Weights of a small transformer language model.
Size: 16 layers, width 256, 4 heads of 64 (2 for keys and values), MLP 768 GeGLU, vocabulary 4096, 15.2M parameters.
Architecture: LayerNorm before each block, rotary positions, tied embeddings, short convolutions.
Training: 574M tokens, 4379 steps.
Each number is 500 + 40 x the weight over its row's rms, rounded and kept within 0 to 999. Layers, rows and columns count from 0. Numbers have three digits each. The size before them is the row's rms in percent of the matrix's.

# layer 12 MLP gate, 768x256, rms 0.132, rows 260-296, columns 0-127
089:493547503534513537534470500460546556517529561441478531513463498503548524515578530450533447597448575500526488504523471528493596579450521520506521451507513510597453516466494439478494523430515443456551462489519515561496498468454519442515465511503502539488469527378472535512525511557505484467521504561491512513529469516448513501515570513506493477498526506421475474451506537478470505443526
102:522511483574541465366449488492479533507450481506551559490476475479530492527508485514428443498544458514477520488488482459462492435502487548480473506469515467536437482478544546478514499592491581481503467514522508502543513483544506468494498473563518551577547487490513537527465449499477456517482501489457489493561456564471488545441475511526535453469479521577525528430506557521515535483521
094:482534500510570508560506478493497469537475497530485534465498495458446463483525495500517495493542492492460477486525505576532522528564451570555438518517430537542458528426491564445488598479565519525535442481447506514499490523438485510443501550482463464499504547439484546437423483509442508516518559521467453514520489506468530569469556525540520475535508471506543527469478462465630455432534
100:541504508483484549516448535484458562506466438562472529458548511560530489524481497532515547494519495552474571512483515510454546509520536523524482476478462494535502534544493426416434540493554543474474519408514584431481537464521513489465432500510517628500513484517512474576554459522573487488485533458459434515438515541491577520539443466516512525508523461451532552471472456436542535538519
105:503518614581444551495523562475524562537484454450445560533507498463473528537599422439499456495452520494532519490475548449553510461539511533479466498521515518471365508475513463436511474487565525459526504534497533531512458504562596497478476516495496532537541523535528468480541528496418511576430420561481436452491520546515495458509502483463538566482510485502514506512524491465500505489492
095:500451529503527491497466489569492526535459546427503553489519575495481458476540486485506488521532483481495504431496527484480466508565560501497489538437559493521496567517547562435570517561497451555417483514523529455445492439517521511485489576443511471454496506457515517453490478612514516485515519458528485469508443486507552506539499564544509491509442470504571521502513405523477551536542
093:537501540492540522471490531536480499573561458527506557522486459545420527533500507455507472499551587488492496497461546536459484568490529473460500514599541534424499502499503530513471532456546513466555471518528480532440509499449507483490510492433507499486541457489459433481498468569506572491472518535508524571479546508492472510472552549486473483535525471473560504475400496512502503514483
106:478474511487508488522439545491508528474528527525551432543522487452482573476494454416524549469497503457534443497544511530566552573565457491518497515490562484460538455504491511468575550514495533548500538474520452468507498476481511520475536470511480486447529446485538512480545505399487480600559515504494560503481470556450511496405496518524445462491523464517463566418462513547540504428517
097:518503483464461549456570519546513511500535458475490520540533468386474504409465511485510458490488498382559526542493492488497529445500439556531459498428525505559454496485535461438475525543580454555505482556433466461469611536478529492505465503474532446489515512510548528494483510490513533530486584466452518507572449515529519484520558490519527489464454577447458526465461511427573527556527
097:527486514396518468505522488503517487401540547531525528433551530476524463495563408448536473479449570474525565450498527489546473484468544504498499484541414526510473398426576482503533459501533509542525552492502440526487559478465472518491491503563642561554502544535560479462463527514492497509507539515467466440536492526459517490484506456502437506541476502468509507508539539451421494506512
103:506471543541506507454510493437467458486477529495524440482516552398513523563477450603480510460502512485437449515497524463505570441485457536482458536485475511546476487552567480479507549505461540448524491479575505459460496522498478512533499513494488492551512530481442531452501481406448557460420568492520476474428471652582469475483555540453525514411495555586519532504408525479424577496485
098:565499474471537502513504539461535580578519568519504547562489491462513455492468518492595547525526536460532495491492541526511548513555555541487474559530498499484371541494480488465449539478474509471554547454520484538522527480536503499481425470483542562466500440489487535471508519533481581522473491545574510437491486590436540518511511497566514470432485488434442537476525513429545563466543
103:458559530527471530519545535519542531541528560525483492533460563448516429472480424494563456529509496479478492544548572471501533513569527488530474524557513560590483521422464500518492554462535562494520540471509503500474516487486516510493418573490476513478560487483500507504533511458547469515502542448473524477464491530469532498536508497520387422433530592472508470518509444490512552454533
092:539527501468475465550507511495435400506478529596430433496561511510452461482517543561468587557492516443504490497504437493482596482459533527537489463507505485497518508514461505498512582469440490491558551593541436424483538491472547530486513487571547489491426580389503523511477491448535498519510523505469541442500507490502578486422410474432480515499491533504585472440495525551490514362499
102:469505589438525490532521501443552494518538463489494489419542513532520532523460489509461491504559459544474506522473529432551500518588509527498492512525444501516496532462530490472488493551522515519511566485509462523481525454466452474509458553530498515418514469522468449508485553445441506534514508518527481423565508508509521468468522523535542511456430520559519481529511503423451521477482
105:481458469494516524452532480468491445460419589548530566457479504437507549538456458494517480490478488544519481523486497449498494494513459622473493516492518428539501491418546509469494460499575501478515579568424467488513515531558438520627539445496498455465478488535455459504481484509546491501476484469497456552526498500456480494486508481519496442531512500503551474434509477482474554533517
102:450511515454566493451498498481445547490488463477558552520471501551513430472438381460524475503473509516499524521425510540502520524527496471523453470484463470514493531436589469521479507486480486467468546487576438524537520566495521466497506496432528563568479469515475466518522492449530520509532519611446527448445528547485504507484471501478452452486529462555533469506473529550498562472516
103:481483555591550506496507507432485510548489481560537534547535512509523478543408475554520421497477483522494500440458532483579514437456557495513510523488512506491479479495528518465510574532551508508531481459507592473539470532527525500416497450523405523423552481467479535447516500515488486518464497500533470504472550535550504543512529501443440540491404413487519531509492418515527504481577
100:454428507444544555461440504489545541519454527528475501471489473493483436537502487486456490499375435474526503510517564461546561504456518573482493454509483526523459476536450510445462452516523527454502548449493509505526429485539465516464490536454473563498487397497579485483447418480498552525487514537455412465460552487517507503522570497505554519510562471525512502560434451511494521401564
108:510520548472504552518452476510478476534516457586535590523525586471516529479507505410465496473549485477534492487460529473543573459520529567530483532515527427484516509456554454480428540560542521428493467485554548460581507455498482491469599459471508508554499434475404512538489448505478590544529583455501454502457454583489502469505431493514508453486438531532512488452543506536524513504530
105:471493500415476434449509477480516529514451464559515455484465497533524514523450509416554470433526512598479482531441464444521486481491503579514487521471474478477497489511499412480509540477458517506492557553431493473594539514499429479481471553497532566558465467483529475483500502515532530520553547500468582481528490403492499536540529547496517477511538529483518525461465404588457510540464
098:485459509534557514498565530522567502484451504481532465464603439479555469566545472488512439593535469458460553453497530488448472496560490525509461574520506478550519535466515510477495534565530480520599502507506478521503470495459487528487435589494493537499474517543431508555495524464557454582479522530496438531525489607553499430491524498559492565580500507559486487549503500482483532452538
093:494468513525513576434454502505463511504469586522516529571516480528488470528477497492451496429473547460468508441488484504507450589482639497514492506447504574547514519508495491426525545462445508470540471538556487478599533464599515514549497495486492550530496587403505494493498499518567518469496489494529483537604528510500510458545542561509392539558506498499513462461503498511494497442449
113:445531544583512442479496471424491522481451490432481560514615539416488449417542462509456511524470556426468544465464531515542514549539528444501462484519515586502507511455524585508480557515550494505563484535461513495471511588510473538472522525453540463416574550528487472475542550446498558505528554435550502447521468563438524533543508488485448439467513472477535498522423475489505562499554
099:448478574530518480500497472422440652557488525534515550500515541494488485471440502505545480540451459522570542432481540497475547471519523485553469505555507483527469486470517535521553402451489479496453434453514504532466435472517482480501463467509459522546482508465469442532546473452518501557496567512477491518490450537446516510480540510481453523440505460508479560457500451464541531493526
104:463506455426568553497538420540525610487438485520476551538448525423553499487517429497533479478558539479452474525477531494423524491549492562525510522492541550543474438494555533448524502544444490465451471514538502535593444508522498497506530502448593501515485546443576574508477467490458468487466530452499517470425478513443531499451519516453499479458472481503504536519534544488532461441606
093:476475514501434556499506462495497483447524464480500505499464471428547532516479511461494501489496507543538541553459569483538521471513487511524493553535496503512480584511538591522470505520518479506553485517561463473501460583484520537454570527505564541362510499452521507557479545468502554493505499522492524494472506486561485575440541501499488537568439498547504525458473516519515528550499
103:558455493469477537519532442438473510437446514511445462488530520497455462520568475492559474480450442525513559495520533418472534509555548550564498562500555521535482570461516524500544490480509463453483545436515490524544450527507436512508438513508557500484494540533487579411506449493489489501530560538517462502444469487463511603492537467544563511526508463601531578466469520501500507548574
103:539489574456463469409456459449577558443528542486434496494467527579575498533511494542527431516492419497490474526527508476474498483514614568504472426601525484582482530496494562502476521421554539520487496486543502517498488470529500489474436541506522471473521434537455556486514432502563500495515481448557512521486474537477445450468499505493557411493425560539504555508432486499482523482520
100:450499583476570538500508424470500571497542463514497489451527537386548481480508524475556473525504500520539557560509453502436521486487568532502457501433518513597476462538439489458564500495485478503501445502499507515523457515462508531503567531412453545547399510446500505527489461540440504496478564477504490573575444495529572488492504466529546444475477490498499471492485481426449512531501
099:463445579545578462428488430448552571597527510513478452461529511480540427501442449442564511576460605569493480517490532512526505504525439511471470587544545552482468550520537499536488523503579583492476523474536505493475514472486534536522483556513520541509485494466456541414480440539487475487494566525459549547498504545511493538497523573526474489431506467450499497512487422503530508536539
094:530470545479510506408582491501458611539550514539486536515489518479483493524436536492452465574450532512490465532511499450476411491475416497483482513495517497522479490510505503549468485537520536594446471510474480476445455494537554530524487488518518483489510462509483524421497476467512439555443486501444562479587564488445486514498509613546482375476508457455496508469410451509520519506554
100:456460513608470438478494482472530473393548561498516497511556492436495524510445449498449472477498493427486521513550547481494535527467503464571487417445475507476462519491485485527514504507502553477603490538555443461492528454509508465537513491469522514542466433465511515514430460445482544553558593533507511518460505595502539514474467504543426576497550540529495479474517485508504528432521
091:403421528591525467471402455425525544502559502446456531448557549476549431503404474424539502425470519506504519447515518467545536536573492556541492550533456495523513491496495476457526551500440473539565448519559485451534498469503542495489534525521506556482480469551506527494576499533509497473538511431536562450513444483446522475575522516456481485528527514439489488503490477492442523439455
097:467483572460418445517453514468474466571448560474526567567496498492507459502569478469498485512502560510525515558497459551548494590533489495522496521542442478558500526488447502488477531462522538618534530512487427579502501531521525534504509531485525466552527421437561574480477577552556552493560496476547472477489561551482540477458489502511450499477504557525495498490470504498492475475481
091:511477480483509479548403519436438503536409493543489515486510506534508489520512540540427481489521471484513527579545506582531559418453514457568507542560523484477503501416525576562521507551476501513500462496502501459491482559513508436562573516485501492473511523475517508486418546511460556562572479431460522455465585564437466468547485542535468519499475539568417489481509486498448504536508
101:484459530439487553470438403459549510505468490469543450490543496473484419572432527539488518508485565519462452496447518499434466559466554547485481570536559540562406487532468500506498481509496513523499463460569389514476460534532504596568480518452555513523525502448546480479473492481520487529477588436529506488511462509517526548462472529524437515526469502556577436479417506498502522447479
# layer 12 MLP up, 768x256, rms 0.145, rows 260-295, columns 0-127
088:492508540482485475454520495500500433445545497485485430504518475496465448423509502576484532396495503488499490503515457481508491533477517486526498512504517535460486467508492625575481475501493531483477513485490457480551395605468476542459460448483518555561515493531464517557483504474425590520501562527540479528524516525467499472500463460455485521435462493497461541485479522491506399582540
109:518492426424539477517517424539479467443494502538465557553521576484529496497473536475548558495547476520450497520477620548465491518509533486463508465433564468522492458500488426506471532443507481436500567523483473472499483544493490534559481489507473507444563545486505572500471475515487509469506567478480501511459534502517509513462578475463479546452523577629552449482518520589507471443488
096:470534482529467529483570453484486511483508556498489499570585526556546516488435450505585481535545474503501518485528492494494573473495442502504523499397524490427531477464498477473477412513522501477580517479510513457457511500525428472485472444489558485499527500477554510471544447514573420486482502489524485648499516449464478479499536426478481466486479511517492539554463476465509486565435
096:514517469527533413518526562519525524533524489477539496472494481493468604525454474501437482495549501523566510519521509510527517514474504448545497479526451464492455474516559503464483503534473517484473497506468507581509541449532544539457497508498504452509547500587486544441533545434575520490414452465470522503487512446508542490457471448483556494536459557565494397442502534393495518554416
099:570493488504530544527532444479549504554599495546488545442511384523487454552493554512490513535431511520487526444522482539476484536488509464502489602420486528546433488520518410464529487479527567501519541490486495482486561527421521571566519413565563505512482451482547509496539517485550502505509587506511489486443529495544497516438491465519522527489543490565593467537435465505530509481492
104:516508444506499526460541524443443497486452543501534489573488471586501522429393493531489452560546508507458469468578457473508437535448479509478498485469450490509466504524544468440552493501566476419526478484448449470461502491565438500508436506505556464604517462535542494471566502494505494539500489513399482499536483540501539470539487489491505512545546511513524479541472487447463578474482
092:479502430476523506527474540426447524447500521446439516502570425502501493534566548570462584530448524534533508452519450532486484470447534487471485449521563501486504552452498569520590527467492451587459487461458598529530453504482501557527517458520522518485563562468560459526484450551538492489498517496472561469559448410462493496516490503586522497556482515489524498445547470491529456511489
101:473516545585582432487508516425460533519516505522524527480520538520522434508422489520488549546487502529484510571461507503509486485472544473470500521469517453525494466453521518489510512471410475442494590479438488461490458498427498505421477431463459512501552536472517426467417477468487478396461474559448480505594548490533510421517547528486547480469564461499530525555569539471534479573506
094:463497534583597419459462543485439498568462447567461468522515512492584495418548459547476556506515471502427532545491509486382476562527539485478489490463481537430477413529541501562523508539456532564483504415494495429523489516459502477516589436492476506528467444506519548559537541550503521433501520543559457505475568540525454490511456500519521457473502434491533448512556507558457530523462
099:448579470552453523529487514518507456462510456463491547573486503415464488537529601502453550488522506507455488500444529566485439409574474505522511474504441500441565497520491507528527503526528410468502541514501475529553417526501490491403530499566476482582522465530440488526443480509495493438464452499499501501537513497401483474521454475433513489498484507492533526505479411512545460499468
105:532495509522561516537524473518470500496430449459481537501556550552584495425525514473584427494433517562530595471491497568464525518506517552549494542494516502472529488436511540446503496479481483499531553483497528548449515461518522504417528510502532613439436426529471452479493523505499485498490544533485478496462485532514490496483503447532464533564582457424535517536450526413561445523471
123:496460533507501503422420402518490501429429432522502502527506556443512530519457459487460416497537542536493526488507534492542511472531445497582421476507509530494547531428529511493542466503479545466543515521534520541541574545522524568468512436497566533419597529528465510531534440481489436492567469506486500548431449486538434549474449471502529503544509509546590537529446509478496477520495
108:479503488510453486548477532485421519405543476543528493442472493539476500532444435519547457472536492468480527528410495533565475499572577500545517448505523497573503514519440508482609498445504505530515461561484530439505443591472528542441429467499534518562483473489517469398470555538520563482488565538516553503436479539464477461516516498449520545516528469556480512506517544426420444567544
085:581517454564531524514447437586498533516529434544524479469520516540498495529528439495484482423557391528442547517471547537492401484471482494439485508527476541509493520510520427483457469467581495490511514393484542493464480524446545509537466548489490501454532535540536493483475481443457499549438472467451489515564495492514437554455452558546552496550460518522511469480519527514441506512519
103:526524468476543553472550495512466484440520499469517442524488510528471495441536502414524474573476535424400581495500492515546445574459559539459461464547486534484498517505491473475415388473512529513569463447490489486495511542520436398480487477457548552457447472477511496524520525529524502528465523458498553560496410515508481509515496547557533532502519509519543459424472495465583505476504
106:494476497472523493517478560518551460501563460477538501507495516470481506573439416512447467480571490502548482583482561445479418443484446524449482489520495472577416450512552536472417437509524494495572559473436438513518568546550470478582551479471501531484469495517456478508508523442551474460446484502490439427490489542553504487505490467512531479447502474502560487496536527560508478487461
099:581580439504496522453516535564501473495528540497534522465483523449513491522450410514477501538512491468517516469484496439487486554487462506475502496514449450453490478530557470499459520483512513441531600521500487416496446449514510451515587459478557570454540578499494518481471541492524516510529529510458441495384489537504433484517543507483456481567477522531509546547536552450429555523505
102:410468460498520538536597480505567467502565533440477476450473559487483454522520482547565464475585485508490533522538478449480500509482501499530475532527483530594509540528507512501477581453482512508482510482509450522472459471442512493521506568555528528564463519512517471500552488459526579481487488471469565538550478555542457485456514496527529504496525537406456400391497508474470503543547
103:546559475534508459579530514506422491463549514419515571564524475446581510492480474545587424497526519482505491481478517439428569534489483487500477499463530475504477468496529483491458545503509518551502480500554504520521538584509531502477544481569423548585523461452444471465515497451427446458414578523494509530488449586498563557477490507475469467479444506543558548466486529516547438560488
114:490564504479546463506495557537525523440463466448465518533481491469454529467506398505625560494452502524597519499492534568411533451502494478449514492433531450474517464526487530510480513460514426523554518481474422450462488487551535535462494463468460464493448570439532499448536473522522480465486423590520500496436485464458481456455487504433545513479488488503479486557513566495504540501443
102:516573445448414529381545475453499467565478476504508465537495463458547480550497526421502491510507467501452552519491496461542498508542455491498516446467526435504504506461507427441475585550610486436440500453434530497522486525527453434502470552426479545501484515511471540512501524553538481522489562527485530395523491489493503415515574555523484594499502535533488505485421504546504499540510
103:482517503512450521524526546516550477511488475434540536519517503503460508561530551556469529516470558481580466499489528539426534495516478528565461468496463481481554533523476441546513438429457469511522518569564493602443479563521486477483455538538579479551537527491524460488461568491491440443517451494563525498499570508421411491529498494553418512497533475553501511599473512489450477481452
087:544551443595621510495441527567458471458471457479546495527433502498461530509517471465450575493538518489527496447437531515529485521478532490489507489497472618538527411564495531380514541444508491572513482525472463477534518495608498488493556492507529519496465568404475477491530536513560423460516483516503507514513453514506533415504453497548508544547578531496535479549448590436539503478526
119:534460538530474511477570433507470509449529452511550434511511496467602539521449483539481453485460427498490482546508468491458474418473547547486523483476613486548485484502459482579529504498479520465482541514526434506483512514547485478540472439471459526540455464465427578471491444496543544505607559416552566512502515503506527531498522553501489602518497517538453494560532506470517490492511
097:508515549468476496528478474514450550585487488543530541530527568545454503492460522450562514503470494542569485485479532552461524533520516468451493492599426475472473484578521464555483469453503483471481478504464431577538536524480469476520492476454406530501488433540426508574454434483548543522533581450559565549465451476460487488447549449538477457526465469511410474486497472556546486494449
100:530500478468572473448470498467428471566588475556470470517542488502506510427530505452540579502481501518490554480597439511545564496451577525416460502511559529482440535503447489468495477483488490509518527510459498528461534524493549481469489534479502492492540524461421470536573480492536486545507517537461536526544494503552498488525477504517530448571492480525548457464424488480471546460453
096:499492519528574415477461513513458477509547555536562551464483477534490459556542452515568445519537504518575495465470470547483514524475544500484518444538465524474519527508486492488480496511456550502534486455463598488477461555507543521583471469470509369534484509488523493507556516533483500409496467460459415544533517505384497520509495533494528530531521572510489410524562549507461493478479
098:523417500439475496498485469511602519512569490478468556541451519519462433450480486513520554435516454417507466494502450463559526529562484483505504510548465507503527459465440482530526474413494509505543541487473455487520531462500556441470516558431477454473496447503503549555535444496492514439489546500512550443516489483489541500529492504452552485513462533533444413482517472528512484541475
105:495512463564477492503534552515468459492548512524440462523538483494341492541454490546468493606447509517482512450575498520552489490509491491553508530461536541500535569521513446513485525482489531428472508462496557488456454503468510476480488463467514460486533527453505465436544453528507468506477538554444526428508522518504553486460553464461476456617564401472518467503504536475464435536416
093:447498512466583542486473490503451427541491534457493450514546502532517491491477479470526509475489517529510478468521477430512484523459486547486477560445522465563484548516508497462522422488458528440542550408478515476484513456509598521525486435465509558539496557575546473488556440525562487479592544476521472486530559473430456518481509475494497501529494492501507486527492523555465397540544
096:522530462440412402530572492531507446411548450458533531440470482547515521478509502519486426454456449480550467526531499427484494520448535441492512497518504451565498480516526434465534471431488514520497517616517456491535469539489539514474534524541436511520565522544444447514512554514390505472518441520519446498506495442547495547532509460406466509554527499551490533526507537527568487494470
097:502508464457527502567537481516558398464507492508407423485471479500440490531529478610502501483581467426504490496460458523542490530460422625505508530489475536546520507512472510514510506485502516499559491458535532510569523535508531523495425509574520478491433436595472511541569496469525496390503504525547521473544519510555546503476452511470537527537517447489539515473532445451526454503413
092:404525450558446490519487525483468527505553565455545435501493488499503484409505445498537517512581524467492517471481453515556511520428536455487517473399526440502510416451489480510567532482490536486582482469482384487482481493511517515487434525547557456474517464477510567493518566464574467489529580440453483576477529487498523552464441451515490572465525476467503449507522526535460494499498
099:469456502516542449472512455471530525520553501514484448473456482570546557433519525465527531511424477504548605546498516473471433544502530475506494433453474523529535516479535518478427517459450457505532435495548502522499615441553574441533485577477483503579463491567555469489482404554522542545562499516506538513572514562450453478520497520540482504531517463464487446418480509503465482418480
094:488512502587470502480478525474482458444511590491435442485561609504501457501467496469505475571523558501486435518552502493493461501447493500490509453551593546508502541443526546490522504518452441521439508436431495418550541533529509440528588522453452525493530493538490532482524481506492527437548476475508571485506489477505618452604503504548525493504465532498508504511531557513520510520484
096:409525484470429523487560549495467500454480490461408465446475476475504524490503514488500545446498417511462495505456428504478513457414508520464527525445472413490548404596475501529512464471486480514480470529433480536507471442520450488481488553487461478533406511499492550496518439564563483411497526482462515500529522458531509494488487449454562502495536457429480523578495455493518465530462
# layer 12 MLP down (transposed), 768x256, rms 0.134, rows 260-295, columns 0-127
088:490524443463514471481484459542530446536484501487546453511487453543472525518437544496452524508600472541451458476499477556564472490454484507480367485520488481410521471507490526426457523484438462461486478440506472464621509508487601491515571495533475543565508573503499455519508518487441452457587511554494519468511526571459458512480568528447494510483538545520544530488482529489536528526441
107:437488422495475499515510486546477573529478449503483507522504521509515451448461477564577592495540491524479616522499588539496540425498417485476463522482567528511481407499498434449470491443500539540391527487526525493459471507473513520498407505487453495528583526487502516488454506497442458530579539551525493461501478481509504508508576532480501501468580537516531472497483552571412448498481
098:512471600473482520483535593555542513513484474512510566454466524486440478580435499464558447489482481507472443505446531459529492516570477459508368597497475419491444514487464473535525524507489522477610559520554557455512484490466466534390473486514437465542476440502546559477539474484507576491416550521461521515577445506531552460513543496497448441431495458457522511560386487487551453480516
099:438504541529530516546409502501514487549459575493510535518464472455494516430515518506521534507476511465476527481528497516525539466528437434511548515485414463496505554503511457537505502549553484425487505536447492462460485565518485552430555490458527437457536494508505515458443513486483575591512515452485527498503510523441540530524507502482525491492466487512446439529479574535542537476519
103:544451513493586478510546471524517531480549548572484440460433490429535415539435589452486448446506560517511459520519462561430564471531480475448532579472472473520511470518520559543556522508520520505530512474496566566503498509475483500530549533536474551473522499504478536533520548525585546449505481521466459449512579468543512471497412482416513536501435546508395416461454488481495603481451
106:474504469501466500474486486570538494579482469445514451481521553590484445482523475496510469477513445524524599444445530516514478487495589551524380485438532494454522505523445509496459480573429509546506530437468408513517535524459495505482511563520470471529480497478481541469521429500426511452471465508562504612465506476578520533548493491513542452445440483504484534535598485532508484517510
097:541480526507491499549471484561476482477478546564577531499429519508494551516526492476508472439474475452491464460536505457561488554540457464574440504562525469444502577546561602502528546502454437466457557543504433481548551508528499459520541526475521479529468488502508440490509565460483512477527437482438465460502514431501506446466495542519573458459411513488439550552493551526496497587498
102:439585500522525503512526521414478495522480537556517475533504497466453511570473444494513564603465484583582603541513538456502466497547530509467476472477550467464458555501503449457467570445492515522532481488402460521450476468490538504505550556423583475509553495497541484550471474428513451512468443560495487477610471408494467427464545506521566473479543512508565496546518544493534465500492
096:539505488457528486477466446460468392561435522517502547418520552560516446532509478427503589541492532546466500534525499471531496536444492422462419503532523560498539517595501584480465547422482483433529547485493495504486462487494452511515505436538439522416497486398503443557560572527521476470511460576524445465471510482454470500549424561482487524532525505516570477534519565569480537411487
105:503402484501466487491421451529483471474570484539492476522459468479528423542515526467416517487476516470417528449489490480546406508482496508534414426490439545504520488505495504502496507506532478602504522447517515436495526514526554494549481508507520546487505539487497491465472585489487568539483532514526501485483601556524505516477548487461442487535454547528501476519529454564436548451484
101:488450604556526448450506472544529528474474499443576504451507559493571505456476481482502548470523546496479541532479533542447533537514550549580426453507539441543451456488424467505502522492434568462493557490484465512542481460494545541446568496452523465497474477468525493445519570573537473512533529506436556519462494460465493483485489471465473581521535429496543514485477491524426490504491
105:450449514394569517461551448512488559466496507451471565421519528426456493440465464477369505484485544496540517456492485507513502543552454499534627550431442492461498499507528521451473501466470455538500512549574406475533472491481584474502479519460467501539521482517496477550469490538518460406495449488485465494458488530530430486502515452550487445530524515520521553483478517524544491482527
108:536462551591471386540510540483499457513512493533510497483478499510451502505488484495529504497489468521529485534452495550489432461562505446535499484486506577466549465478527476487484571513494530491496488502465500448570425540455459592496561515466574416585528472468526442435558549520587572372484536520498481549460463545445444461487509519481502527478557494516460505505554464508477529524508
092:493506449510520514441502456548458612501417462459481548480451471516471548533511475502490529458571457552516489534508506461529518529464504586477365450606555582451447506481463507455544465516516448547533467553445568574564495505500514451462480516562487573537481452533458542461509500505534563493461479526475474474477461528527390524519485519476571471473527463554454508510503486433567550477527
104:498579469554512482491547466460523507461500489467516557484450448505579446474441492526530536523508495532402536504601486513567540494493493417477411529496561469536540498467477483454496450533578472448503497498428447516533480539564454464537526539475512520495531533522497574481487495482569458537419569441505458501522559531445531507470453509515476476507421483472529520502480484442531431544529
104:494440467540563498522557478477488421548535540541515480441511492494529486548467470510496458480491463558499471568505582459527478440518487515445586518450526397573491456447525506496489429501537494554517527504478469543508567530518492514569518477521524477532390555576447520482566468477469598447464474493454445516469548506488525462494490504443514479444542452471534425483432473526503499470496
103:491538496500525492526480542452555456547458488535532475505473470587551566484467594488526484496425482543472455480504534465462578511420470452498577484497577506559426524444530578471586481486498458564518412520454446578462528502497525464510533508538465560460469463534478462542455506534517507542510563489422524498552526447539467504544503512502429476429526522398558528471429494462516490503460
101:483488475518507491526493472514510512552491493458508470393541522506461519500648535501539513501458477506547476529547464626488538468482526486530400492482490547510458506519491484478478462473447533487545404419527473599537533477445479508491431456530473444505514470534519541515480490448523512524435397531539497503504494507473497534530476559542524577449520439515537529473429525575417493526485
108:439560438510548507492476556468440489453491530503517585473573444485485457547509464570460541537487482486560525480513545421419523474478516441483452442474582524531490464506518446476416521516516507519439445489465479489473491455495506481441556545538456467545502465468514455485512572508506508514526568452545476516529490553475555428483539451519499426545485573527541535507528551456527434518537
110:478501480558516411554580584472538534459558542455502548487485512479466549503548429503523432455509519503535513544441456555511473574577486511489574504534544499485524474500567444491528496552556422552540556504578466474472505514530491563427470555463497489529496503454540462458473450439482489473497508537504501451506556454489464566480550545426490495383463552520524538544518500531475512487489
103:523584493495538487455473439485534477485530454523541458441538489432485500508493512458493449534513461512591474549518451484478462441556526493580660519443446500498553445474475478471468435533536536449466474456448456504526488491500428466520484476495528537477504475544537482507485481510551498591510536549540489546540484613492481424525535569538512609463502505509564505487509569558502519530447
105:456500462533500443444533564588470543464525463457484505506532544470487588467524494551482421552470556447477450467511473412482511480487493535456472526504516545477542574442527469456466555468471497489519592550430475527526485493479484439466494515491439534518420448477519488515508553546457498451511604560499418548546450548611490445593496461486490465518455503547465472544489477551461557500500
087:510428482521455452487457538469480442427538518528499527521522510467512563516522490553448527490488532478538480477559439481495533566542564487469598477501440496554529524480479525491518480524449578473526556481507460519586485499550463494523512455530537456472558461513473489554435512541519544443547448521466487570461527531449511524534511476521402469547553552507431495454457454528453541516435
115:493454472514490487453487444541495543538541490487483497450515471442550530531526428500537430498558459511515461500445454535461519454463459505590450554502543516543443489415560535582518487500498499542471566492515467480469489441449462487450556482539490433522401442529558518529483458495515505574567511463421531504558511465449531481502488539540478498553434520428528527460477444510455537510500
096:447548564499495501551570512472508546486512575503521543505554573519514493480514557497439480441535555505545487454534517539478460417512534534502686518536505421474488492533507481497485499507511523512426495504529412550469511552505401547461479491507420510485476461543467457559561488533469529498479570506528543505474514441460493455511530484528516453481478549482423515445484468517555462499500
086:493495492511430534403436472531503485489503538479499435453487484540492501496492532497457515527465486541513572429450523448532482466475474444566351526508474458548474440569475525512450536481540514518506499456417543516530524469495474602446459464466477501498458440545482527455472536556499521511447535494488483502516553558510421558505569504512562523502507529494519479495485545457490533514529
096:473548501515647461476454476451574373529525549517544424463493535516511476478500515539530505524515549555586441471473436455460449513513590448524492465426500542458482484506534470474484529500467570499530536494484584547534501502471548527590470498495451428554482515558526492451484488473526468484493462525458473492501496503471499497589408499556488524397550537487446445497525460523497504463478
100:486513446543524467523534471529507544606487514461471529492493515454490499497489506474526509526558509457419406554433520408457450421427455510400493553517473513533551424492508459473496541533599502513521590570510486562502489549462453538519521491532484484508588534537533536498470499514527455551549545493503491505555467498481533515548540511491427413510510497525521488484571511463432460412528
102:453541531469569479479470484483450461540441498509421468485531462521496510499455466445514534503494521429490459558556476531440473432531468491552445514457561613463545565468542487530508482540406525482516515488517494416499498505456536499443509452455550463554512477528524503516537490499474438464451570537525521539567470544477515574499561544468527540508532503537463546490535540494522431507473
102:508497523505478493517493506496511498516404494500476534463514451446540492492542463500489490473457477574521497536507488518522514471524506524580256409529495498481516485475546542492542472496511469544523510527491513558466435514501511571513517479572489468474485461457590529535499485467472538506463417471557477485481428500454500521480525500502473553538500545581421539520476502579560445487516
097:570486519495534565481531427444514497456525548500477567498604522491462447465515502473445476482529546504581486462456449532470495476453521460533312492505548459506517507495498555492495493513466474519459508483491528532444525508542483520471518451465498560495511509539513455488462435497509446515598433466506566472475446460494466510582440507569526503522480456505551522511503448490469489482481
097:490526518510535417518479463502562492513505537594566510442461456457486530557417480494420527506476438488528392532497416583494586473512501451535363519521547580498465451446480518516442453510468448506475497464513491546532529483533471460462453464535485461506492514496511484553499527534585517478512414520605486552475521503468488437499567501487502475528491528576508455513499540482549568494423
092:485506505412585443507539506480540533509543502501490563544475452529552513455500474533521566477556523489506545447541489507541556488511538500525578555470499491492522528498480478569535482451459469535459465540504423531532545485507546528504442525489540459469543473419508467503576472440493423486482430514480526494478542502469505466454510422444438459520536608481435492471477508468481549532487
103:464565492453471498432536481505527540484492487507604423503552532466458648422499528613563537549453490572545481510493544526499507502472511532463525446508546426457513501529548490543477425535463427467544484492562517505502489521517524442465489489473499450479447495499523534513469449510535479471521524499551499499535520547562504482486491465498499508508452504499449494524471473470525534534446
095:463487520540492504510544532466517534470497515462491475449446452493466526463451524524511487557533539507437523616492497499523489510467431491543529501485488485471468439582479559512420482481488500451526535528455556493458531458462558464510536517499548481526493514517525424541541454471455473476534508469501480509426434463466455542466560554502459426452520455449466520495472465464502534515468
103:517465515517548467518434552520555518527519441538534579533510505449531506476531510524487456505523565503488542512474534582565565482508461509541435512524504545463480536414480541524470473529510473513492545504560509501516470568542548440540493460505559520474554465474519463510413502523497527537510495520499513470427553534399416489501501526458442505543491511545446461447543496494480519503499